Weights of a small GPT-style language model, trained from scratch on English Wikipedia: rotary positions, no biases in attention or MLP.
Each number is 128 + 24 x the weight over the matrix's rms, rounded and kept within 0 to 255. Layers, rows and columns count from 0. Numbers have three digits each.

# up: layer 2 MLP up, 2048x512, rms 0.171, rows 325-424, columns 192-255
# down: layer 2 MLP down (transposed), 2048x512, rms 0.127, rows 325-424, columns 192-255
up325:114127153171120176102108166157156123185134113184115153123114138141111169120132156109176151103120135108118116127142176171128085096129165140099160135151141110108141150113126104162097098130118121
down325:155121136108153143173125093123129164177107105143157154092118138145131128159117163101138130185170126129147113108152110128127165127127159111127143096143172144146141133137122103149134120166157131
up326:149107138114116129095132157132162152161114124142126128147154132114104112121114081136145130132109143143094137104096102152139129146151107124124112155128162128132098159135139131173117089106122072
down326:127117107141115123130093099098151131123132146168128135167125147165132129154119113118120153140119172133165144170079117133175145124162141101136142137111139110110133176151119147161088120098143100
up327:114088105119121133076135155133152101122133119170102186142122107109124128138101138146149111103132114138164141124115146115135145120083145112127145153100170092107127115149103157142109107151120131
down327:153118121122164094124135160115145133091112153134107138127156122075132148099126104132133168086165162128177111121126142115156167175098117106127144115120143136122127150166136125204136112144122130
up328:156121154139115107147157135152090154137155126141136164134160156148139157147144124124116133153149113147112136117113126136168098151088082129133154132167107157107106110170143152167118154111125197
down328:158080180173145116127128142137126109158138088104129143138145150114154153157163159095104131164143100129137104163126149147178125142107156154102126121120173095115116128120096125145144160119133162
up329:142122121118089116114126144148146122139159084160156080072106147111082193141138124086166134097124127158131105137137103128152094102131137149155158137117123081117164124131130141148105072134153133
down329:110122174096115146115100158118145107101156132139095127113117097155079130123127142145154110133122141156148127122125099131114165158140138137163154119172127132123097120111106115176111092160112155
up330:116131118160130074075129101143143096123152162105081108144167125163118121083164133129155129133143127156152151127144159149115173137125124126139120135127147090145181141143124119129094089108153160
down330:067131122180151093058107124127144081131145134163135139118140105105082106075112125144167106114125117125128160091103143160125165103104118132132101160134095126117175150120154170111142099136109132
up331:163090174089130114086109103117118132119141154121134129119161117139104137134077173122147106096155070128143131163118119150149110125102150106131157138095132127096136094132128093165128116122117172
down331:120112107137165101118127127117123130140092147139153122112163124112123110165107108152145089103149061133157122159109141172132132107113126127145129100109132144130123113163130138120157124118154155
up332:121147124118132106123108086140114103098143127118164143123132156126127087160134168122123121140131147153144132113140159145132131107132143141102117130118142091112146163120112107120131124171154138
down332:133116127140116127106132109152134141124136096143154174094140124133146133174137099129143128129113152141139150107134166114164170131146108149119113169119145119114145112127135159124183125125129148
up333:104143132135136117127144116098144177144137102103106129110139142130134155142119100143130099145133148097165113138102147077133123109140133106127117107123164115118080080130120139139108139138113142
down333:119104107116107153147165153144137146103135115146163117147141148108144159142160154126123092157149121107132172169158141170154154128112127130153157068130087154112128135128111142109123125087128149
up334:101149089099103135159159138154171122113093095148169126087127144139103154081153121127144123133114084104133129071118108154086113131160105107127079138148112133120146136115098119150151123099141141
down334:159084138088135135141121157139121157101180116143097114089113143155141145142135095166113163133100106143139126115128129170096079077129099161194118145161131137141173134116143109086177148106100127
up335:109137136109148100106139098123158081144105146126112134075109128159148121132130143190113141168126133140149128147152086120138107111168138117142113158113138121143135139098181120159132135147116077
down335:103108121149129123094118121127122102151094132128195113097123134166159124105095124102124111103148117173153143127109092170128103112139126111134139067120166083165143107096129170141115142131124122
up336:136099133129130116098125179087144175134121135175154184102134153124145126155133164083108117090146140165116144120150136097121138133119137149135097145108089148132113137080084131156122141140126127
down336:107111165133112131125101105116098123157075151175097110058131153121142121119173142160139106160141136145126094142158104066128123147103127073104135132103091118147127126133129129136131113105140125
up337:131103089135120174114120110139154093087147127135167127135103122110104134080146107123138132102152115101097140131116144110095107089158163121162122143169120144118092171085105143112126103126145119
down337:137114104085137131159139157122138150134096155150138114133131114106082122108134143150157078146120106130108177075123184129141117147099172125137131144147129137114131110108154121133119116113150118
up338:124138165134166107128108165174153092145063155090127163124101136147178138153096101109177100164168160158087149152097145105132143124094129138142092147133106135118142140112122182081137135046113122
down338:129162141170110112148144139145121085136146136090112128108107141134178136103136079165131148150125181168067104130152106121139124126129142169136094143117108134096121142152125130069150146127128107
up339:120099125119081115156140137150145082123121075118060142153150129127131089131072097149128115090099140102094143102133139154147141114113107192142096123107095089111167139114080081112070150116138145
down339:108081128115084094141122119133162098081147095128074158110147137126089126094052102168149127099167121138125151115172158155140091099137121172143141130126111136145167129155085144116083080116132161
up340:119141158127149137148149093131151137084116112112171166146103104124128146136149149127101136063113126088107140132126105128091123140109173099136128127139137165132113089075135118156118147124124090
down340:101120156109164152119143121100140127112100128125136131154129129150116106125127126105123175139053096116114125113178092118114105112148128116125082088121093155125138140094104161123124157095143122
up341:129082127146128126125162132172127069107084168075147108191106160143109137083099104106139137119138162119168139136133155132106123119137131137125103163088100138121148185147119102118110137165164080
down341:143165106158127097134113125170115094085113151107086119159127136162146161100178091081158134134139128138146157122128104106125139126150152124113110162169159154131105115159103146104137141140130105
up342:108111132136089161181137144127101124139161091169129141092132150085139095114148152135120175129146152125128122124138145127095133139085139188109092137123152119127115118118116146138110105135112146
down342:129140058153128147219099081124154132108130101141157117124132132115123127106123158160132133133191135159154112083155163147139083128097138152139127143070090108147124155141113173136118135128127104
up343:155109114124155136138107139127115156150155160117142167146138130124131099160117139114126126106196120133133104121145103109139134154119110140135107154134109132132157110147127095114136136149126092
down343:159140130123147117145115145136130127148152125094145126116157124154149108151137195157125096138157109120118096128073096180108143116087112120084134100120122142161137102142128129190142098153137149
up344:133104158113143119111135187119172163131122122128146096152150148105140141144098100161128111135087112141134095126105104145155118098124168112108129146135158118148115160114111123151104089155141164
down344:127107102176137121163156139138130132153119150145129134132127127145135157168129114151119115101097160111125135101118118163120126116122102111166146126123155119148093119137152111099125114122138161
up345:152125134119102139121147154124128121129142146133133119138164147143111145069133120161093101132099112123122117145110134143171127132117123130095143126149103124097083093109090126146113148137087098
down345:121137165153129124109122140149145142141132157126146161154092166127128132141088120154138132090097095103081184116126130138084133145131149110153115121110117096127150129127166163107098118135127078
up346:149083126165107127159165112173131163111146146116117102092138146147120135148171199089110164081147113137127149120139141146116126161111113130129119123122078102127101148086066134104146098109097133
down346:127139132132156131134106134107113153152091157126121116090107142129083138091162152118116089110160119151196145132109108134134162160160142133100107159096104150123158112107121126147147107148124123
up347:099160093084167078144084126103116160100151085155120115157144106158126118140121089119134123111129152100098171117128175107119107128171127168118129110133169113103143136098143105121086152131146110
down347:104124157130112107143182174133173135144143133201161072148143096126127109108132129145132167126107125119088130116118121164091167176120135125145158180095081166083128131128129122120163136137137117
up348:116124134124150118113146151117166172195144123139145079125106152135123128118094122074150184114165130117126138130077122171153136081148155145139150085150122100103113126100084116156139132117110145
down348:090144158122136109161101124128139119167149114119141136091131145133131104101130103121136131147110105121131101171100119110159102134112160111115108088110095107125121137118110115141137085099125142
up349:126144122131171140155126142151117117112117095117129137116111118169101109090122112132132176208094109131142183172117139128100105095101123142128118144094102191159115121156146131158134136142115093
down349:185134084159148110143147146149118111107108124117094151112133126122091134119123151096144134197158127108141173144135146137137135117161131081094134120123171139109146121144146118130093133142119122
up350:138140138145151139125132109132091126106089127138155144100136135160104090138113124109126076114141160137171126091149111126132098115101113105126123142163114164100054114162102145125146186140133137
down350:157151123116117138118165106106106137137112137136106144097144121117114115125140163085129117090128126147153099109150117132168072117132133141118142126156132139115084119157138131119105162122093133
up351:131112151142143109089124126124106146102150094136146128128128128156127132114146100114115122123113164151091128096099154144080139124108120109114133118126137090110098092104132105152105122107108148
down351:131151108171130141078082112138131098117178124154124124158148140183127140168083136145116079133111154132125159157071120115117134142105145158119139101143128134114105122081133106068144131114128086
up352:164096116127154138149120154131138119095105137097151187108160142092092086137153135128090112152129090147114137141124106167110137148150174134108138111121144168098109138128096156107148121115161125
down352:076091136109150122164125126121144131127104116130166153129141147120129078114140157137106119159109122197121147134095134101130125101165163102110140137136126105113172088106127120144139133142143096
up353:106111145101111158127121174125140129106139177159159155115144161138108101132118156176156129101103042135181104132110148104155138128129053112128142153124110127122080103176129135112210111118086131
down353:115127141146142159141125147109106142127150172174113115128143133118134138118136141133162136124134143134161147128110157145129156112123115132134132098099155118152119085119115144130177135122128107
up354:146107129151148138111116115157118121126142101186105137102125120144151098139140131135140144152141151133168129117141118128115140091136134112110117118122123121176161103127095171118117134141132123
down354:123159137143134104097137120093106116174137103129128129110161146118120082143142150137119148112145175149132105112181118105115175126132086112075120132148139131097156082164148131084131127144096110
up355:098129159113124145152135138134155146145117098141161108109128144095163092146143131101156146136108125089112112154107123150095136094098040159098133139117097134096099157129101145172168129111086161
down355:111140097117141128152085177100142110125157125136162137154124088132121168160093136124105135154094176148143124121127102094128100111119082159146137139122091068112131191080143142142147132114121149
up356:155141165128095147129139104099152100116138120094093120134141115121150138145129110134145141156154140168137126143100098119121162085121128214138152177150100152179150158111111131118124093112080150
down356:146138110138099082163111133089125125101094100119145137110100112137120138112146099107128170127138147129129150123114113134139148132133099141153123172136127148161092140115102132111149079135134108
up357:124149148120148147126126090152149148100140159127131152111127114150129113121130116065149147122112141133160169132144131117129193129129149147153086159164119134126116150132151117137146098154132139
down357:130121180114114114142113120113120132145131175160099100111167107084139183173082152116137134133136141109153108127148165129169186176181149116131101107132137146144093148139106153159115153135126117
up358:129154140147174146168124101128157118118153107114120111129147094138120133121101110122105126139140197112117147097156099152133173093093155123135090137155179121131132137127118148107122093103127140
down358:201148123165129115117118137130128109141104151125146128095124103186110111107097125114087119161143174128156129123089131133102142096133126107124079138143152141155106112142148132169122105123144123
up359:168129131152073109080174161162116139145146146129109149096144117129149127184128149151085119162118126130110117132070114126113132106107124150094115141137116144109119110086101138115096094103103113
down359:101154137109123115108107130148123104155098115134108143145148093135125120091139108080154116083147117143123157138094128158133177103131102092094113164131124132146172113130135168111138175125124106
up360:162107145096111124121131113172156149119085095172134136106121124102131098121151099100146164094145105137118152090148131159135103149122128115092144157174128112110135133162121114151135151158125175
down360:143113147088119063101137157090189100180113130149156153085114104113133114110069130109154136101127111136139129118131128142115101129133097077129116121145169101144150124148147108166140115126171173
up361:122117109148099112114122165145127114129147154109089127148104176128091161110107116166094132136093100093129142162148149110125159153107128127146154140095132143067139130150137143111123117123105099
down361:128154121114131128108085094160113085110190136163119110160139144095129147145111128123149114119113120110134168125106139105117155140112157114140120089111123141155166130085123124110132150148126134
up362:147087100146077167157123116151067153147098187147121041122142164107158140164132085078133091126104110135167149120164123125127124083115118140145100065155100128159171149131142102182188134091176145
down362:156113127182097120104117117156121139138096134136127099136165131139160100129139101110144169112111129144164160086117063126146185126136096144119139096104132128160149123165145117195142114105132137
up363:149132177167145149074115144125143146153133143121099169146149112126099151122111103119143111139134150131145100109140146112166115156121125107131149156115154137127122118156120128156139156115099119
down363:125112140128153149109129146112118113128128177172113112139124159123115147102157159113135138113187152098090156129154108115139115134156125114126147129118133129122141125120126142125172142151124120
up364:144127177129123149127111171122137112159113149125119139105094117105104125122129126123113115136144111156107133131146094135131114114085128092113101152151136166147135163138127116116150106141117138
down364:143146123125155116125088145131130134166144108115119148106146123111130125148105133099125124106137127101109109122101099155140110113121146065139128149108165141116144096155155076090107135105126178
up365:129106124152120104135128131157170148129125112132091118111093141125112127195116147139116107141120130144120142127128118119102137075134079157137113146133136114108151135155117099128113123199120147
down365:120139146134149105166097109061143094140086160149115114154104116136118133110101114134131162146142114119115156100148106151111120121127151158141139151146123098160147058113119163113136115115142166
up366:143143110127104088114100173158148124088138094148115124117088145163171152136172111161130104114189122101115150106141102117116088144104153117138123144136143103106180106087126099138132159127143116
down366:130157106143156103146099160111136110113170100160116126134133136103151151136103098107124105080137130082116125115134149114117067117104129149157116082151135130130081143109087137134087126129203157
up367:113143144141089151139163137105146158126100084138109119133089141102147143159137149162114118102138092077135132107109166126170093099107150150154137114128127126121110148107111085142176131126131126
down367:183116143110120151088147101123142141155096149148137118144137072135162145101127124121184112114095104109143102122116114119130144121103097161118110136122153164092086147133123117151168090147113098
up368:124128094117132135169164114138089159116129155118112087132174094128091111159158103137158131173107110138087117152119119126102173108113143099098139117154143165117154168136100098096103144073115136
down368:097135091106128123196150112081151124158113144132120127113146134135092135115152129119112098117116168150123110128159096145107109122091100121091123127116133156107148117141099078084095104120105131
up369:108135130137104109133152095115122140143099113180180118088164117120111112096132128096132115169152108140087153140107157147132114152080079174082127118091104114118153114099117117158113119141126115
down369:135148138104135110155166126134136170147106102187148126141145130102053119141135091137098137142120115093094125150161118172080130145098144115104133137161145077172158125064123161123134126121133119
up370:126117143108117153118124109122127152112163138127130144089122125119113125115160105081173143113152119167168129159135175154155150138114088144095165126139141145093138109113154121126144075161150113
down370:151116116130117157119092138120144146089123159128163147135126105131106151108139155131169136123146120152141159145126096151104137108139168142144121132108076168099157150096160154131137090184109142
up371:162110109091123132160160119101125143098100120138081136104161113093149102121097113082156121101110152138106123126116128146080113154068150127071156089158128155109088115149135104138126091114167165
down371:120134134098115121123099135138104136129083138123073127142120170163172115131145140128152138137148113101167092154152116064160131104116124185130124124118124142082107129159140096122125116114103170
up372:114123135169091151116129152128097180082097103140141140157122136149136133129145137124114098159097182104132160151112124144105114093131128139132100125138190133093137175151141129125112122112140126
down372:154137180126145116155087091104159134086122119105122145095108124142127082153106157091126115143122142145137141153115114138052100094136110173127148126154140127125130157154129189130109152116148109
up373:095163094115123099162177070105149098105118141156203130155125176123129122121118132132106148147165163139141122121146137124176135096114108089100142180102139125128087147187119087195107104139163086
down373:136159147147160138102149151140149094125165104142147120087118122173146140124143171103130157126155117122131134128147101129143107092140126130124147115124102113098161089153119130085131125087111154
up374:103118108148101109090084184140118132143116133162104141146096130119090117147122135137172129139136115121124116127142115100091117165115160174113174125129134132097135147120135092136118124119118158
down374:119107093143136111094113122186131137099090122146120121121052103108137154159122158156166157116135131110153117125162139107141132166147135119141091074156156089122169116167141099125095121124162165
up375:111143116106130102168176146167105139140089143164126125138161101144083127161158111117171101117126098134175064124106131092154142147148132123141130113151097150130088082153150082126118151168133158
down375:122154117160129126143140101179116136115149109136152159112103143126104090144130077099136165098165101119115055114116156155123164103137133147101135113135119135143161114151131135109144148164113099
up376:132102093133120131141125140142132140105091131111177129144102147111113110099175129168140132125142111156135164151123101136138138125139150120123161112147138150155136144114144176097086121156126120
down376:129161139111077143158105126140172132121104132128151102114102120087096150116112157111124149116126135161161144169106074111112094141136105103113195121147091127140141144112120183106116135120132093
up377:135142144104132099125121104166097137105153146103113145111171136136114128132155138140160159148116143138142124139093095124127168171136137113075139177114120148132125096123139103135150147114064144
down377:122194118115115105100147060104147136092111156115126190109129109135156128138107125114121147106113079092161137136104155158100173105106129122102120157120102160132111151117120159150107143115111087
up378:104129124113163121149163153119153094114102083124137145089102124103106136161150129156143122118075125110110110110140068113082137106142132151141125073110131130107161122115159181112168093179096151
down378:099143116125140126128109167109096130136116114123128115156127095144126146085134119105119119132119134089101099104107139132119103124147154149111129108114078150091168100148113131150160104130130172
up379:167153131112124113115141156133139135088133125131103128072130137152141113120149102151085105146158162163106106130149104182144097142112089118151126156160078116152141163121132137128112158141154104
down379:155085148114117093100162144165130126138118135148121157130161162169148130125201121117096091161141146114132109143164131137129123166127075170145140102181133084105146144114116143135086177113134146
up380:111163113115122141138132170125132157127130188131133178085121117101110115116118143172102164108119145159179135139100134142142114128102123129068127165135156164147142121123129168096091126154148110
down380:098085127167151168131105123171124156085206144087147112100082106145136146115147120142105114120125112118131114093134183145176134169102190094094124141112126153100090131064161146157080101143129106
up381:125131104145125162129111147120151117125138170085129154145099105095147130154096156116102103150095099169138092147153121110157127136160135136116170112103159153170089094103106145116127139100111127
down381:111152124161123093102145141116112133155091126122094144141142097123125111153095115144138119138159148179105117168090077125169108128107135147118102106123173118100118110113151112135126129135177165
up382:089148099142161067133121141164111136099106125100147084110124128107117112104155102129151133135096093163160138169102143161106072127111154110180142099156127135147085099151106158128139155157078113
down382:119168115140159133105134124132127142180110140138134141110111101138099120152107128148130092139154098143150136098096104180147132101167145098127139093154109148093110133101136156133144154102157126
up383:143150110103149113125178084094146130087113137139099124114120111092122128137118154112126173157135112147078152154112178119147094152133106094154110155153064148128116113154138113100111124110117145
down383:090137141138115105139162174151137134132172111121105105150131089106143124100132142109104140123114113118123137077129168164139177122128115124100134098136148104118097145139139128116146120104174151
up384:053109117113140116166191107165154110124138095198089113137123102171134118101134122108100160130104148121167118130148131068171135156157090117146147121118158089133099099106120148165113134157096128
down384:080130161127113128100154143154139147128148126118110086128163130170125097113110139105093162138097128060137165124159152101139169133122114110099159127114081051144106165144162078136170110114121144
up385:168108155136063155119137180130121150138106114159124111134156159140124098118098148149145124125141160104173142194141109126149126125112097100185119147130139118106150111131123126123155128133095117
down385:073135139162108102114140132147141154106099129167145143148097169124126120138127145167128142174175110121138149123173130118122134121091074101164132117142146141148185113089111136124094095141120112
up386:138151138129138102140142119101127107130144130094119122130110143118148177150117161166069115153164172162163130164142114168117144150099134108133124145071147099128104151108122083132153124124151141
down386:136133132142122100155094116113166139132077127152110112075107162142117143120147183176136103131098108130128161135060156139129100168109155096155161127139116144125106107141141094177114120182105151
up387:102139159138147171097101104104113121131160114110171091146127124113159151117159131143118110141134155095159127156091122167092143170105151152085090091153145153130161127091122127124141152130130099
down387:161145132125109100155143145137115096142153141165152156123126134134126151138117136155164130131149114129096100136151129164118107133154098127104116122153185136159166114134150146157150116108170134
up388:123111140109122069132089143113156115113167135129151154157130127114122137151115071118134110075123165142113112127126119135133120137144115128138100096086156136145120115111119131148119108142157113
down388:106109077086100109125115154136116110139123106135121111140159118117135157122125086136128129081158132145127142145128151126115107151174114116137087117125132119136140088147111168131108100109151154
up389:098141141120091139169127133137102127131119110161153094068171153152092113125131144152126130130144117161119093138123148125142155107116158100173111124136115094117139086138044145156115124109153141
down389:122124120133092133129158136101093146142122150160113120136127105109148080155134145120142127131144118152131120166116126128155112132111130118146161119139141139069153075143102166152142135088131131
up390:122147115117152123128112135149117150131137132152092126107131115058174138140116128136106176122128115121138175143111114142127148139127131135139110128170101115153132148133134114109120125152147091
down390:097151142110129115116160119133127149198126119133127133143148097109157123140116179116177161137155131122143175128141163124096158121135138101114102142102187128169102146136114149155125143117104139
up391:103103134128132097116131149098107112153147148139105173126089161090152126138133124152137127126097127131110154191153137100145130118105130120159132111119132109138105136103136132104164110151126103
down391:142157125166142113121145081112133146169128155119135173126156111101136123102183141109129154147103106114136085106101148092180150160114124122173148103072154135152152167146123144143152137172096135
up392:102124135090082121107118108115153120129138101111183149129174114132101142164105113108133156117114114154176101136121113110152153121135119164113156137116120139116118087120127143139120093104122053
down392:154142121123114127104102138102142071116110132133136124190153105134085162170155108132132153083113098145157109101141153146099140140171132178171152134103171164135131106180104136104108140087114116
up393:131107107077137111110117110080115163108165148137151136113145137138138100210085110128139153136118068130046119133137141120133116153140141138134119138138158087080133107127115179094140081055148087
down393:140145137154162116125125144103126102088152140138123162138153136153119166173172107122124106130147140096162183106172083106120114099128112121125145108116102096114127143138108141136109133126161165
up394:122160131123150115133182103129125100150109122156159135131116147076130133122102091163113148141140145107168167140172132125110128118119102110120134153201146122143148159140090110166100080116070128
down394:136170089081119150114134116129126119169132091107099091104175160097134136116116166110109123106112124123158129103117110153055129189117135108093110110146161120123166125124107145168125114159103125
up395:135113157100173120149069102103155119128071126113202130111107097122121145126089112124122162110162129148171133103136126089076143123087116165145135120139144092137159172133115140160141114160161103
down395:146100141101152152079099141084114122171117098131179132159130144122103129121101129132127141073128106135142154111128101109129131136096107163139091186126136102118176113111127169072132116120092098
up396:142181129107121141098139100121141125153130112113146096123150079086152142138125151116091139138167119172196161119098112097114118155121128123121122127166115126139100142106144114133109096112108139
down396:179188118141082120150165114145148148148158102109130113122108136113156115150100125138076097140120133178155160178106089085134121126103126114140128157045122108115134153124139103159111166186117111
up397:167097121152098148107151156093179112126172107111136115115142099164137109152112122122106110108167134121152087118113168144119156117176125142139165130178131095115131166114109168135087097076128100
down397:145177100140138090148135132126141123132119130162116138118088166144162084188127091113140121104139113118152123114092098154118086100137144110126141129114111098145132133097154141100142152108129151
up398:146120133136124182157149100129134124146093128149093082152157146126120135153097125119121125122147148174144138108167108084095148078091133127084079109132138101128100147156109111166133099125082115
down398:153135097133135091111132122137138132119103148136091168127114136189119099111087107183162137119154131129153145138130108156135132140121116097145095147118095130106162120093102072114092133126097109
up399:099169132139150143128169142106114126149159137131113126131161165159119132158117133141126119096145126117135160129149128114100130127123102163126123110160116105114144173090135108085147119115125123
down399:160145120133155174177073130151130143161159172146178118131120087088170120130126137120103102116126089116143100132119159148152109117153133131144153116114114124098132161142098145103160097144104110
up400:130125133087143143133132159116103111165108153127117101132159110143136130117158166129107124143093135143125108098120131127144109118126136152168142108117080162127153115141132112157097119129090117
down400:127089104109160121139106097122102137119137152133118161136164130128146149118130153091081109140083152151127111067122159108114115105113118188123154115113116119129151109134147138151127106136106156
up401:173112106088088125154119140153116140089123108139132144130124132094099108169125122127153142140145149146106132126130152121131116143156143147118100146145132074146100141144131151063130131127124129
down401:169086154157140123153120152124137049091137133129160141120106152072129155110107153176100131178169164102159135131121111133151139165138117113100122121157137144149086153183093103151107167177129124
up402:100134102131115161134139119110113145167162094148165132096132111120144137113115149117168136158119125073125113151108113129139142147097123122133079111117158136152108109101102114116128165128148111
down402:090190137123101161127140119124107138141145117152175178091134126153141116122130119138096104089103102131106145112088164105104127102113129119081144134088076127134131110135100151153120125147148133
up403:112159118104128158166112163132101123150099128145178107148102094116097121126153148124157111115153098121134125102159159102115171089121101129121094099137153127138105099148148134138160128155094192
down403:116128133122098130113102123087108099182157144138157108148131124143173145175146143140137089131154135120100122129099102107108114108119153120140105144110142133136128106192108108132128188108093123
up404:138149120123084125115122166139075169138103110110179133058107165137059113109139177146108136121154141132142139124164125116127089142128168150138124166131109110136108121124142138171151135144110116
down404:146111133149111094102133122117143109149148103149139165100101158135109134141105098114128125159092126117115123126133183166136132130144187125097194136097194091119120104134112124124154128128105190
up405:092134136139117068083123157126144100120102118126110123114092102156146200099124153154078142130119162100157094090112153120153132118142129138133082135141121123083136165145111150117132104135128161
down405:085113144101106122113085119106139096133125137137165109150121123133161132151107120141151128097151096159180100108117109117121115154116175118105118117097120160140134142187084111117155160123102139
up406:104116115108144135144119122113136138103133110112128104143134174098115129103131101155116155137141140131147174135118119166084115125153138134125089154142087120156087091156146169162123145083120141
down406:120108071113117136102073186100122087108109135125116099142118137142140141114130133155167116098151149112144145139092134155108129145117177141146101193119127148159151109130149095156151146157132152
up407:090099126126129115136140131122135118139103135120180097125138155132111145102191107123143171135132123096118135192091112150139141154082124094090116144164107124128219132131129119102118145151164072
down407:088124125129136154143082149148124131116125126124136123106118097152090157125122120118118183134102128105178124136140125113126123103109124130127196120107095151156115126134107121158116119173131129
up408:112128140135105137108161110153172096099118159140156134104106155126147128132098111127141107164108145162076140111110169115124180115142130135125167161135129131148124088145143145100157097117108173
down408:159114155129143117144160130098119097103161069111128129132111157111123167128116065069133176166127140119136156088136191120119126138099164139154139150161164129108137162120117131126128116120152140
up409:102148117136143118126153073163107125114146147178159104092142115119122124109099114100151125122133153119105147120147109122161167142139140143165111180112126084141136086119161105121137151118132086
down409:145115101140119081145117156158124133178158146103138152117126110121123134111135110095175135084120140155128120153146170156135145132140137116146108107090160147128105093126141095085118141106120130
up410:168089138132139117090151115122121118144122137098136125139096125146156171134124097139108103150152139119118162154143139145120083145130111112144191113138155139126163163136155112157106127143099158
down410:103128147077155102103168144096087117094143129139103072134123151119185140174172103128088133114113108122148155175133116153132155107156124105115112122130087123093134130146116140142119135132065143
up411:145102137085122154141117139110183128140163135116139152106102115108141126125084125152119122128166114138105116122169167139098184154149154121135132149112121106156112162118152116102148122122151121
down411:132121178150121157099112111116143119121117134077129142110137139132130130143165125159116180127121125161155099128130142139156066131160155129125130131163138107111095147111109154155132100151159116
up412:137136158139107139129136133098116136124168148174126138134132157126135113150100123119131134130139105137134129076129119133106097108070127139126080110141105113117146174138130139113072122110140065
down412:101114163135127108115156100108136147116118150111138124099155141113156105097136129124150108099104121119103135099127126165141141158100126108116113107123160154135165114127114156094140178099114123
up413:151103133162135103203117134130099176140102173128159143080134165154138127153099138121129143169109133143139149145130132107162097110121136107128100139182185130116106144102149133154106111147059141
down413:178173150103132167105135161115093130083158142127158098098168114128109117132126152106122141087114140117111128148097162137128145139139071125111113173174132136134105162132104089086116111124152152
up414:100130095136110157125132130152114131116122143169140138126128184139122139147123128185110122116112093099142138103145073112147109177107142130100164154125086118121118173109119112137161124145103112
down414:123143153164174136152144124138102108155114173129136170144118135100124132161130124172116104136156158110096142091171128167186089118101136110092136076113127135108122117129104137125145086127117152
up415:101099156098145179125099153173095116128097148159127117110072161102095109141160139128121132133167155149109086123103098139100136165092147102173109125138127100088176115145151115138120121091150120
down415:142144121156111097097125106149144093126096116163151103122098106119139152173167110112126133102113102110157148117122128133084156155161132129133107096108175146131119131146078141115139168139164086
up416:097114122146147154115087111168113178109110128127131119108086115114161079091155131119146161118123138138137158132146142080108163132088119107139086157160139134129087120124079109136121121162106157
down416:107132099169147141170183080124170154119141148142146104123106121173148120106165153125098121132120133131127131106162105128099131124164125102145082108103093072137107077158106104136099088121116112
up417:095131074124130126129100123157141127129157127085103132138122141121111127142127155132123113130145118156108112163088130126130117096112114133130084157155115130103117108145125104145127154137107152
down417:121144139158110163127118131163137136130118094128078128112151149105130130193163133111148180124122174098123122129175112110118101136151120093127145164143101147143152169166102108175091109128141134
up418:134095145111117122130104179125110079091171131131103132103143104144151138111104135197121165131150126123147152114123125140136094072116119114100135142101132175130119106131146147131096125107102146
down418:152063121124090156158188147133160136129093105149133144067100160095147153099089120121103165135149084086111122143145127128127101159109082128127086095126155145165146115123155133133123128128150146
up419:162081132117098158085126146101139135119115139147102149121178086122114147160132122102140151146093114098130120112122142109148124151159115120105074135163155088111116123114162093132172112088168105
down419:118138083118110137100083099118148165118143160142122116168127167084078115164093123094123133145130129157150133134083170114103145100156109145133100141123131130151135116123159155119097070166138110
up420:088110104104114103086132145137118133086133163166131160124151154137149145087110133122106162157098166164177151108150103136132143117153128125149075123091103142130122118101107146116145128122150133
down420:106131127093110127134099146135164121125086151135119158128152120132179118136148091156136129100095147117161123153097106150149130107112156143079152102152147100110127089119124126140161120142133154
up421:110143107108141141113154199111132133149122140159085109136151154103106118119122127110169079118120125128119102124133172120140126166160159145103120083125114141121139050096131138175089107143113155
down421:128113120163143150157158145159102140136091139184127131161170152136133154093139144106104112141123136155135100118111126073145135134122102143101104142102091152149124104120138089114138134152149104
up422:125162131151149127067104128097155135162102136137130122106086141101108105129161136110143144144156158135096142096100102111105154136136129104155126101118155118134139130148109173110118192156131107
down422:132102143130146137121131088122141116135160122122114113144118130134127117114170112095096169127119115141126119143129115142148138117153125140084137107113104107116149132153162109142139103112098109
up423:156121121132094167136112179093096143150129124154141098107148106148113158129161160092144130116102129164128131132123109142130103116164124127145136136148120135123164107144061148144116147133169131
down423:126118133115113151144156112104109157140152169102121154139119169152097152113132164156076126092085118158180107157153134147126159155086126174113126140135098121142117116080131131161101112140150166
up424:100103157120132122131148160144180115132095124140154102108112186127098162112117145090121145137117107090093179170144123135147194118158149114111127154135148104126136152164121139169145159088144119
down424:085110073151109068134179082166125097130130136124132149127082118096129130129126107113079076145166142110164129110132096132136149130123128112112119114141107127084107143187117090155147112066175126